Weights of a small transformer language model.
Size: 9 layers, width 512, vocabulary 8192.
Architecture: RMSNorm after each block, rotary positions, no biases in attention or MLP, untied embeddings, normalized queries and keys.
Training: a variant of SOAP for these matrices, 3425 steps.
Each number is 200 + 40 x the weight over its row's rms, rounded and kept within 0 to 999. Layers, rows and columns count from 0. The size before them is the row's rms in percent of the matrix's.

# gate: layer 5 MLP gate, 3072x512, rms 0.141, rows 2078-2081, columns 256-383
# up: layer 5 MLP up, 3072x512, rms 0.141, rows 2078-2081, columns 256-383
# down: layer 5 MLP down (transposed), 3072x512, rms 0.137, rows 2078-2080, columns 256-383
gate2078,103,183,202,146,186,149,194,172,155,202,210,173,251,244,164,232,209,152,140,178,224,227,137,265,220,206,160,249,245,196,217,188,194,193,261,233,131,203,167,235,166,259,233,198,215,182,304,247,216,205,303,269,257,181,164,237,183,216,229,176,225,199,231,150,225,191,168,245,222,253,238,168,218,252,223,225,243,168,282,234,183,242,202,178,274,198,216,188,245,178,215,244,227,227,198,182,231,147,203,96,123,168,228,253,214,172,188,185,229,213,175,270,235,147,288,149,182,209,68,202,202,200,130,192,146,205,201,202,216
up2078,103,218,238,164,201,170,153,241,221,188,221,138,143,103,163,209,198,283,223,213,152,221,282,140,190,145,208,125,221,162,226,215,243,164,194,234,176,248,212,159,232,183,189,192,219,159,194,208,221,217,180,233,245,182,182,267,138,187,268,177,244,286,193,302,207,199,240,229,306,200,208,264,260,205,190,209,122,137,195,241,171,201,206,202,229,167,180,238,193,198,239,147,200,188,161,201,242,229,161,170,159,180,171,228,169,205,140,222,177,189,204,321,281,243,159,188,207,164,220,168,233,237,135,134,273,149,160,250,258
down2078,103,215,146,187,225,174,291,159,236,231,217,191,200,219,186,155,195,195,202,211,177,205,181,205,198,215,114,185,262,166,201,256,219,191,204,222,156,168,238,223,104,246,242,180,276,110,166,103,187,202,121,268,197,193,252,87,355,197,156,230,153,171,101,214,216,210,153,189,103,219,155,177,208,176,246,263,223,178,153,168,235,171,228,244,194,202,193,243,236,261,180,212,148,136,235,230,128,261,242,254,222,250,293,178,178,156,206,202,159,228,201,186,188,177,216,192,199,252,200,254,215,155,233,220,160,203,184,213,174
gate2079,101,200,269,212,190,188,217,280,251,237,155,168,223,248,179,196,236,237,174,176,220,159,253,137,209,233,266,268,182,209,191,194,166,195,215,130,156,137,247,246,227,227,197,145,255,207,193,127,180,240,235,213,161,176,161,129,206,158,214,242,138,193,289,250,146,155,133,163,214,181,175,226,147,153,226,255,203,269,184,173,217,256,212,260,162,198,159,184,269,146,240,213,211,198,202,249,204,153,191,218,231,216,183,138,226,210,151,194,231,233,145,85,214,272,175,221,161,215,208,247,154,195,163,184,200,210,168,207,168
up2079,100,139,133,154,246,161,178,189,204,127,146,136,247,224,185,274,222,195,173,173,229,184,209,235,227,171,286,269,170,190,170,132,243,162,203,178,239,146,264,115,248,207,240,206,226,173,167,253,222,229,121,216,226,226,226,178,232,194,213,227,247,253,205,184,262,233,142,248,202,231,246,101,230,232,289,167,210,205,219,184,209,275,194,223,167,206,238,129,196,184,140,284,189,214,146,165,200,171,271,211,208,262,177,142,157,175,160,248,204,199,206,194,214,216,230,197,180,277,252,260,222,159,123,144,180,185,162,160,256
down2079,103,194,158,225,253,127,221,159,163,229,206,227,234,151,207,165,171,230,211,208,168,138,104,244,171,152,161,206,188,191,162,238,172,222,213,136,211,233,239,174,244,150,236,209,250,190,264,214,204,159,195,227,168,191,253,187,280,181,163,178,272,195,187,142,151,228,298,203,95,207,120,149,201,206,217,156,252,179,159,225,235,231,132,233,194,165,195,264,229,254,201,197,257,223,159,185,166,208,208,206,195,190,258,245,192,191,149,142,208,242,209,177,187,234,294,169,203,282,225,186,224,209,245,139,117,231,227,236,165
gate2080,100,205,163,219,168,178,184,227,124,132,260,235,227,147,194,190,213,144,292,235,250,172,237,274,194,184,186,234,189,257,175,167,187,203,172,158,216,262,238,233,165,199,262,158,223,174,244,186,219,231,226,187,226,177,178,179,214,131,175,183,55,178,212,216,184,192,272,305,169,189,167,242,274,198,121,191,151,171,188,176,275,229,249,228,226,282,300,228,205,225,239,134,281,243,195,126,183,236,243,184,167,197,231,204,202,207,130,174,188,150,117,219,196,230,164,302,264,186,262,141,186,242,182,184,156,243,249,176,175
up2080,104,181,255,262,165,214,284,248,112,109,224,258,219,144,230,234,166,193,240,276,194,134,190,218,208,239,201,185,168,170,272,155,221,134,201,215,276,169,182,202,105,264,231,221,215,268,243,250,276,223,209,229,222,234,172,205,218,109,238,138,132,149,226,139,173,232,297,171,162,265,196,249,242,141,184,234,170,219,185,197,302,200,208,226,209,122,196,152,154,229,223,191,219,176,197,238,204,188,236,162,126,240,187,192,273,202,241,159,139,149,195,204,181,179,157,188,174,209,209,249,212,290,113,206,223,240,167,202,122
down2080,106,174,191,240,203,202,209,183,216,235,226,175,172,129,199,135,141,182,202,228,172,216,199,213,166,205,281,253,115,119,216,219,178,154,215,116,230,141,209,199,170,257,265,202,187,130,224,200,145,221,155,155,248,219,184,189,237,194,281,209,149,219,193,161,168,181,184,167,244,163,152,133,176,241,218,164,172,233,240,253,265,194,198,228,136,201,239,249,250,169,128,145,191,176,219,187,186,244,164,165,223,140,283,266,207,197,191,191,181,178,155,182,162,219,191,252,192,181,224,199,214,250,192,281,243,174,192,262,217
gate2081,094,216,225,207,247,280,145,139,188,263,165,216,169,199,169,162,217,222,168,216,201,170,203,177,271,170,245,140,133,147,169,233,238,200,135,244,278,162,315,260,240,251,189,190,145,198,153,225,222,194,267,206,169,197,157,206,205,237,211,202,243,144,230,118,233,205,254,182,183,255,157,329,186,203,230,213,223,216,238,136,253,119,265,222,236,267,220,217,204,163,200,160,159,166,229,208,224,193,144,230,191,233,175,193,186,190,157,199,200,173,170,198,171,205,190,173,259,142,109,146,225,198,151,127,155,218,248,236,223
up2081,096,178,175,211,197,194,265,240,262,225,123,217,169,229,208,208,246,188,168,266,141,244,155,192,212,260,239,299,243,211,197,198,209,150,252,208,212,156,170,212,167,207,290,189,253,209,237,268,153,210,203,159,181,124,212,184,245,205,215,217,160,221,274,253,280,157,215,202,209,219,203,176,124,270,279,187,271,238,195,170,200,131,201,232,162,259,225,236,155,253,181,303,265,224,172,174,246,234,251,184,264,209,295,304,223,201,183,176,253,238,204,202,143,205,288,304,176,202,250,241,167,189,223,234,195,208,213,217,233